{"intermediate_size": 192, "norm_eps": 1e-05, "positions": "rope", "attn_scale": 0.177, "bias": "none", "beta1": 0.93}
Each number is 128 + 24 x the weight over its row's rms, rounded and kept within 0 to 255. Layers, rows and columns count from 0. The size above them is the row's rms in percent of the matrix's.

# layer 9 MLP down (transposed), 192x64, rms 0.0537, rows 41-57, columns 0-63
size [110  97 101  97 117 100  92 113 103  87  99 102  88  92 103 105 112]
[[135 133 102 155 137 173  98  88 138 133 179 177  98 163 114 119  99 153 101 128 179 135  95 133 100 130 138 140 157  70 111  92 123 104 107 145 117 157 129 162 132 115 116 125 137 143 121 119 157 122 128  86 121 135 162 133 127 153 115 119  97 132 123 106]
 [121  89  86 136 145 119 142 107  99 144 138 172 140 122 122 146  98 127 129 130  99 180 142  98 152 128 123 156 133 157 144 153 153 130 126 105 140 117 148 173 117  96 181 122 113 130 103 140 108 115  93 122 171 159 141 182 143 125 152 102 170 126 143 122]
 [144 152 121 122 156 132 115 160 165 107 144 119 115 181 145 136 125 119 127 115 139 120 120 135  93 114 100 135 168 113 146 104 153 120  76 109 141 190 120 116 130 138 123  78 141 137 146  88  99 109  92 137 110 127 106 134 162 158 118 117 171 159 130 169]
 [104 129 129 126 121 137 145 126 107 114 138  87 137 110 145 173 121 136 127 132 131 163 147 125 107 128 143 120 114 113 184 133 141 134 128 101 146 113 104 108 132  93 129 118 115 131 159 164  90 123  55  83  72 139  93 136 138 158 103 117  97 171 138 152]
 [ 94  93 118 110 164 122 163  92 119 118 109 118  80 157 108 144 102 122 141  94 114 119 154 187 100 178 164 138 128 129 145 162 153 100 172 128 135 153 137  99 128 112 102 135 135 130 120 136 159 142 124 152 153 146 146 125 124 143 152 149 156 138 158 161]
 [111 131 161 106  87 154 154 134 107 143 126 110 147 156 115  98  98  99 185 154 131 138 136 119 147 102 151 128 137 141  94 153 123 147 148 136 137 118 142 154  94 161 159 122 105 134 175 159  99 120 123 125 124 103  94 102  86 127  86 148 129 154 150  85]
 [171  92  92 131 159  94 132 189 146 130 119 123 143 123 130 113 130 133 148 117 119 110 107 112 179 163 143  98  90 143 133 136 153 142 153  96 140 111  97 148 132 157 100 126 129 137 138 143 157 144  73 138  97  95 121 130 132 151 138  96 124 119  79 149]
 [170 101  92 152 130 155 117 102 122 143 112  95 114 125 151 132  77 143 139  71  58 124 153  99 116 151 112 134 112 148 138 146 146 125 146 142 165 145 138 116 114 129 135 118 136 151 117  86 149 130 167 157 155 157 141  93 160 123 112 137 109 146 151 134]
 [143 115 115 140  91 117 110 132 181 147 129 134 143 150 141 131 134 127  97 105 169  67 140 166 150  98 137 139 107  88 138 186 153 117 123 123 122 120 141 134 131  83 137 154 103 101 151 131 110 157 109 132 124 170 115 146 112 120 152 130  75 147 101 145]
 [133 109  94 131  88 141 122 116 148 115 173 119 110 100  99 122 120 140 135 135 166 178 112  98 111 141 130 103 121  93 134 144 145 118 135 113 144 176 151 124  95 129 126 160 158 152 103  91 137 104 102 110  79 132  83 107 134 150  97 158 117  92 139 155]
 [113 110 117 153 117 135 111 138 110 142 176 139 132 150 118 114 130 118 141 139 124 133 110 100 129 137 141 139 155 134 139  88  85 133 136  90 147 108 119 139 127 133 147 143  98 125 142 122 104 168 148 159  85 143 201 153  90 165 141 173 123 153 148 185]
 [ 93 124 130  99 143 158  85 129 102 135 110 142 127 106 120 123 154 104 156 136 128  77 165 116 147  81 122 167 117 131 103 156 122 103 114 101 166 128 136 128 130 105 148 125  98 129 109  94 124 132  69 129  97 151  67 107 150 156 137 113 127 102 122 143]
 [129 150 130  90 132 120 113 134 146 126 166 105 133 122 141 104 156 149 117 120 150 106  98 139  95 111 197 140 134 146 137  96 121 110  88  95 177 169 137 127 147 150 126 110 123 132  90 102 104 104 128  97 122 137 105 170 133 162 164 166 138 127 155 106]
 [163 102 109 147 142 116 116 150 139 117 167 171 122 114 101  83 151 122 114 102 126 113  88 159 120 142 151 121 162 129 174 161 126 126 164 103 119 154 157 107  93 129 166 153 109 108 159 102 128 117 159 124 118 112 155 108 110 107 105 152 109  89 117 162]
 [104 136 109 112 152 100 137 164  96 103 131 144 171 153 111 146 109 127 120 133 135 112 141 143 132  96 154 178 107 153 170 141 146 132 112 145 134 136 104 126 144 126 128 132 131 123 154 114 115  95 170 116 125 166 172 187 136 122 173 122  84 174 133 106]
 [164  94 148 122 103 146 136  98 109 143 107  95 131 131 131  85 148 109 134  87 138 161 110 120 112  66 141 108 126 155 108 110 118 154 158 129  97 146 174 142 168  86 163 163 149 148 128 117 125 144 137 124  87  90 129 137 104 150 118 127 131 115 121 157]
 [113 128 138 153 146 156 125  88 164 178 149 111 102 133  67 132 139 137 142 106 139 117 147 161 104 137 129 139 119  78 138 137 102 133 127 118  90 132 110 102 101  86 109 125 130 138 180 108 142 111 128 129 103 135  90 110 122 144  77 141  85 111 155 133]]
# layer 9 MLP gate, 192x64, rms 0.241, rows 42-57, columns 0-63
size [ 93 108 104  96  98  93 105 100  95 102 100 108  93  93  92 100]
[[104  99 126 140 129 105 147 142 139 149 142 145 103 128 131  84 153 119 104 105 183 158 176 165 133  76 113 142 133  64 146 135 128 113 112 133 154 153 125  94 149 154 128 116 119 124 131 113 134 143 144 162 156 107 178 118 131 129 128 135 122 131 129 184]
 [118 134 115  95 136 124  96  91 138 140 147 144 159 129 138  95 171 133 122  90 153 135 137  93 126 126  83 129 164 132 144  78 102 154  82 140  88 132 123  66 118 124 137 106 121 163 135 110 100 154 121 121 146 111 112 133 160 147 120 153 116 169 103 126]
 [130 142 117 157 149 161 138 145 135 144 103  64  88 128  99 109 112 118 112  88 103 127 142 128 161 109 129  59 133 130 112 140 132 155 168 136 118 151  69 114 132 125 143 103 129 152 139 124 124 132 176 150 121 144 159  92 121 165 140 149 143 130 142 111]
 [151  67 149 150 124 140 107 154 153 138 148 113  58 122 116 139 126 113 164 129 125 135 140 125 109 101 112 126 116 131 108 101 106 142 104 156  82  95 102 140  61 131 121 161 150 116  96 111 166 125 130 139 124 170 127 160 119 114 134 101 118 145 120 134]
 [120 173 138 109 133  88  86 131 149 143 125 124  89 166 132 129 118  97 101 119 139  93 110 127 111 123 124 154 139 110 138 104 129 161 126  98  66 148 133 104 121 111 118  78  78 142 163 139 149 142 137 140 134 157 117 137  81  87 135  89 125 139 126 146]
 [148 135 149 173 126 129 136 139 139 128  74 109 142 126 104 145 139 132 188 117 132 111  93 110  99 121 127 118 137 118 157 106 169 180 154 136 148 192 120 108 100 136 166 127 118 113 115 107 117 123 183 114 120 106  93 140 130 127  89 118 116 144 148 142]
 [119 107 155 145  84 131 113 137  98  86 119 114 119 195 124 130 144 131 125  98 100 133 113 116 102 132 132 117 153 126 185 126 171 122 113 128 152 100 126  79  95 113  85 131 125 115 144 148  92 119 101  96 132 148 143 125 121 108 128 136 167 166  93 121]
 [106 144 107 103  83 142 132 176 134 153 148 110 139 107  86 115 129  77 130 157 116 134 103 145 107 136 161 133 148 158 141 125 116 127 159 101  90 121  99 134  77 157 113 110 123 113  96 119 133 129 149  73 121  87 141 128 131 132  87 140 167 110 119 114]
 [124 116 122 104 107 119 100 140 115  89 118 170 126 108 105 172 142 114 123 142 125 120 139 126  99 151 105 168 109 149 169 144 171 109 103  84 126 146 101 141 133 130 147 129  80 122 117 173 120 113 128 116 126 121 160 115 150 121 103  67 128  68 130 119]
 [111  84  92 159 130 111 154 156 115 143 134 137 160 147  99 112 136 149 138 155 131 112 151 131 123 164 131 149 119 113 144  69  97 122 154 105 132 140 118 110  98 127 136 153  77 100 128 128 121 147 141 157 166 131 176 135  98 163 138 183 140 155 146 144]
 [173 110 142 145 126 141 107 122 101 143 148 102 161 162 135 109  79  89 150 138 163 126 103 142 138 143  94 132 145 192 120  64 149 150 130 187 116 122 137 143 127 144 119 137 123 133 102  99 153 100 133 126 134 112 130 159 134  91 122 118 154 121 117 119]
 [119 117 116 137 139 108  95 163 110 142 137  89 140 122 154 101 142 104 127 143 169 155  81 131 107 177 105 144 129 136 105 156 102 171  64 158 109 117 110 133 146 128 108 120  97 119 128 141 155 113 102 125 157  89 117 122 134 115 140 107 108  71 117 137]
 [163 124 124 100 125 118 176 113 127  88 135 114 103 111 120 152 110 166 140  77 130 151 115 142 144 109 112 145 138 129 165 140 125 131 134 116 138 107  83 130 103 120 129 153 106 117 107 148 106 117 167 162 189 123 153 165 123  99 108 177  99 107 144 158]
 [152 162 139 110  92  79 153 141  84 116 129 129 138 130 124 138  69 129 110 136 126 125 138 125 111 109 171 173  82 107 132 118 135 174 125 145 119 114 108 118 108 121 112 151 147  95 154 144  92 113 144 129  80 157 149 167 105 123 122 130 147 128  98  94]
 [121 137  95 101 113 147 133 129 121 106 144  90 128 113 128 139 148 174  87 137 141 104 109 156 174 138 121 128 124  92 173 106 155 134 112  95 135 154 125 115 107 114  56 127 104 191 108 163 118 144 101 141 126 125 131 110 146 128 161 126 144 104 120 152]
 [111 146 173 136 156 105 136 141 119 149 155 125 122 143 144 162 135 160 133 174 106 149 127 159 133 171 121  82 113 154 113 124  88 114 105 118 119 122 103 112 138 122 125 144 141  92 103 110 171 125 145 158 106 144 150 119 125 144  88 184 126  77 151 103]]
# layer 9 MLP up, 192x64, rms 0.263, rows 42-57, columns 0-63
size [ 97 116  94 100  96  96 112  95  95  93 114  92  87  97 112 118]
[[110 152  98 143 129 106  95 105 136 184 122 123 109 142 169 121 145 117 112  99 115 122  86 176 137 117 156 110 117 146 111  72 157 116 125 133 123 150 111 133 150 157 127 154  93 142 166 118 117 153 120 110 146 129 115 101 107 108 125 184 126 129 102  78]
 [120 170 129 130 109 130 152 121  82 111 149 148 140  71 123 115 124 127 149 161 111 153 161 117 126 125 129 186  85 122 150 138 115 108 166 141 116 109 113 116 152 115 173 178 104  96 114 162 129 116 123 112 135 145 140 118 133 162 145 118  96  95  85 125]
 [128 107 131 129 112 107  72 123 123 139 143  84 150 101 151 131 186 135  89 147 142 121 152 110 127 123 124 136 171 161 140 104 146 147  93  83 105 165 135 145 121 106 161 175 161 124 108  92 118 141 125 159 146 109 140 112 132 152 127 115  90 133 101 112]
 [113 131 125 119 133 126 105 114 172 136 170 120 143 117 146  99 122 113 124 141 105  74  96 107 139 102 109 154 179 121  90 116 134 142 135 112 137 136 135 113 126 120 160 115 163 113 172  98 123 144 156 124  96 135  83 151  76 146 147 135 112 137  88 177]
 [119 118  91 141  94 105 142 142 119 134 132 123 120 152 141 149 166 112  98 126 124 117 177 109 136 173 125 123 130  68 143  94 125 106 163 117 107 112  70 129 139 120 136 132 104 149 135 123 116 145 135  97 116 108 141  93 129 115 121 165  60 116 163  95]
 [160 111 138 104 142 143 127 103 101 126 125 103  84 114 129 157 114 121 161 132  92 145 151 134 102 109 108 118 142 136 161 102 149 139 148 136 151 122 150 130 170 129 147 155 122 164 157  87 126 132 220 132 103 165 149 129 144 133 162 141 134 149 146 109]
 [129  60 114 155 139 116 136 126 149 177 142 178 111 116 124 101 113 174 122 114 104 109  76 131 119 132 133 140 129 157 133 142 149 129 160 101 109 107 159  98 116 105 162 175 108 128 126 115  93 152  87 157 132 131 138 105 154 103 118 146 144 110 136 137]
 [ 92 138 120 181 118 134 108 132 148 104 131 124 144  94 117  68 153  65 127 164 131 133  96 124 144 126 154 113 106 148 107 116 121  82 155 134 107 112 148 121 105 128  93  97  99 112 129 118 116 110 129  85 140 114 137  96 162 110 109 123 161 149 101 108]
 [129  94 120 108 130 173  83 143 158 120  69 143 124 165 165 120 123 123 134 154 112 126 122 130 135 191 127 112 106 132  77 110 110 184 114 103 148 113 127 110 136 135 137 143 159 122 124 118 116 115  62 133 148 104 112 153 134 159 134 127 130 142 118 141]
 [152 149 129 142 110 120 117 138  88 124  53 138 142 142 113 100  96 121 152 132 142  73 118 116 184 119 129  94 138 135 116 163 139 161 159 127 126 125 122 154 114 113 102 111  94 129 147 137 124 145 132 137 110 111 144  89  58 141 127 143 130 114 103 105]
 [129 150 154 100 133 127 160  96 121 136 110 129 159 123 157 138 138 150 155  93 181 148 112 129 100 134 125 122 142 134 126 174 119 133 141 151 204 118  75 117 152 150  95 112  79 148 137 122 164 112 114 128 115 110 125 155 109 100 105 109 118 157 112 135]
 [137 149 110 153 118 125 150 127 126  66 132 173 134 139 163 125 149 120 164 143 117  85  95 125 134 120 171 103 105 134 108 148 153 141 125 152 155 113  90 125 122  80 143 147 107 121 112 146 152 139 136 149 135 114 196 148  98 117 161 121  98 143 133 101]
 [ 99 144 106 113 107 161 104 174 110 122 143 111 141 140 131 127 153 114  94 135 172 140  76 128 171 127 145 108 156 124 163 145 163 147 121 158  95 118 144 174 131 179 104 158 148 107 130 107 118 137 122 104 117 130  90 140 122 159 147 126 142 136 120 175]
 [104 118 101  96 133 143  59 138 147 151 123 157 152 112 130 112  90 127 157  96  91 120 117  82  80 107 158 138 139 107  94 164 134 143 122 109 150 144 157 150 135 120 110 107 142 102 128 161 116 100 149 116 120 113  95 135 140 122 111 142 110 131  83  95]
 [142 143 140 127 174 135 142  96 148 102  82 126 106 137 117 145 139 130 133 143 111 150 130  82 161 146 112 142 114 127 173 102 129 102 122 170 140 166 117  85 103 126 111 114 136 161 120 118 130 140  92 150 145 162 151 120 133 195 120 105  93 170 109 122]
 [170 128 139 101 143 147 158 143 121 184 135 117 105 152 139 145  89 106  92 130 136 117 108 135 126  70 126 192 113 168 140 118 110 146 107 119  95 109 112 138 126 134 168 114 148 114 138 140 152 115 149 145 109  84 131 119 130 142 107 122 151 121  68 134]]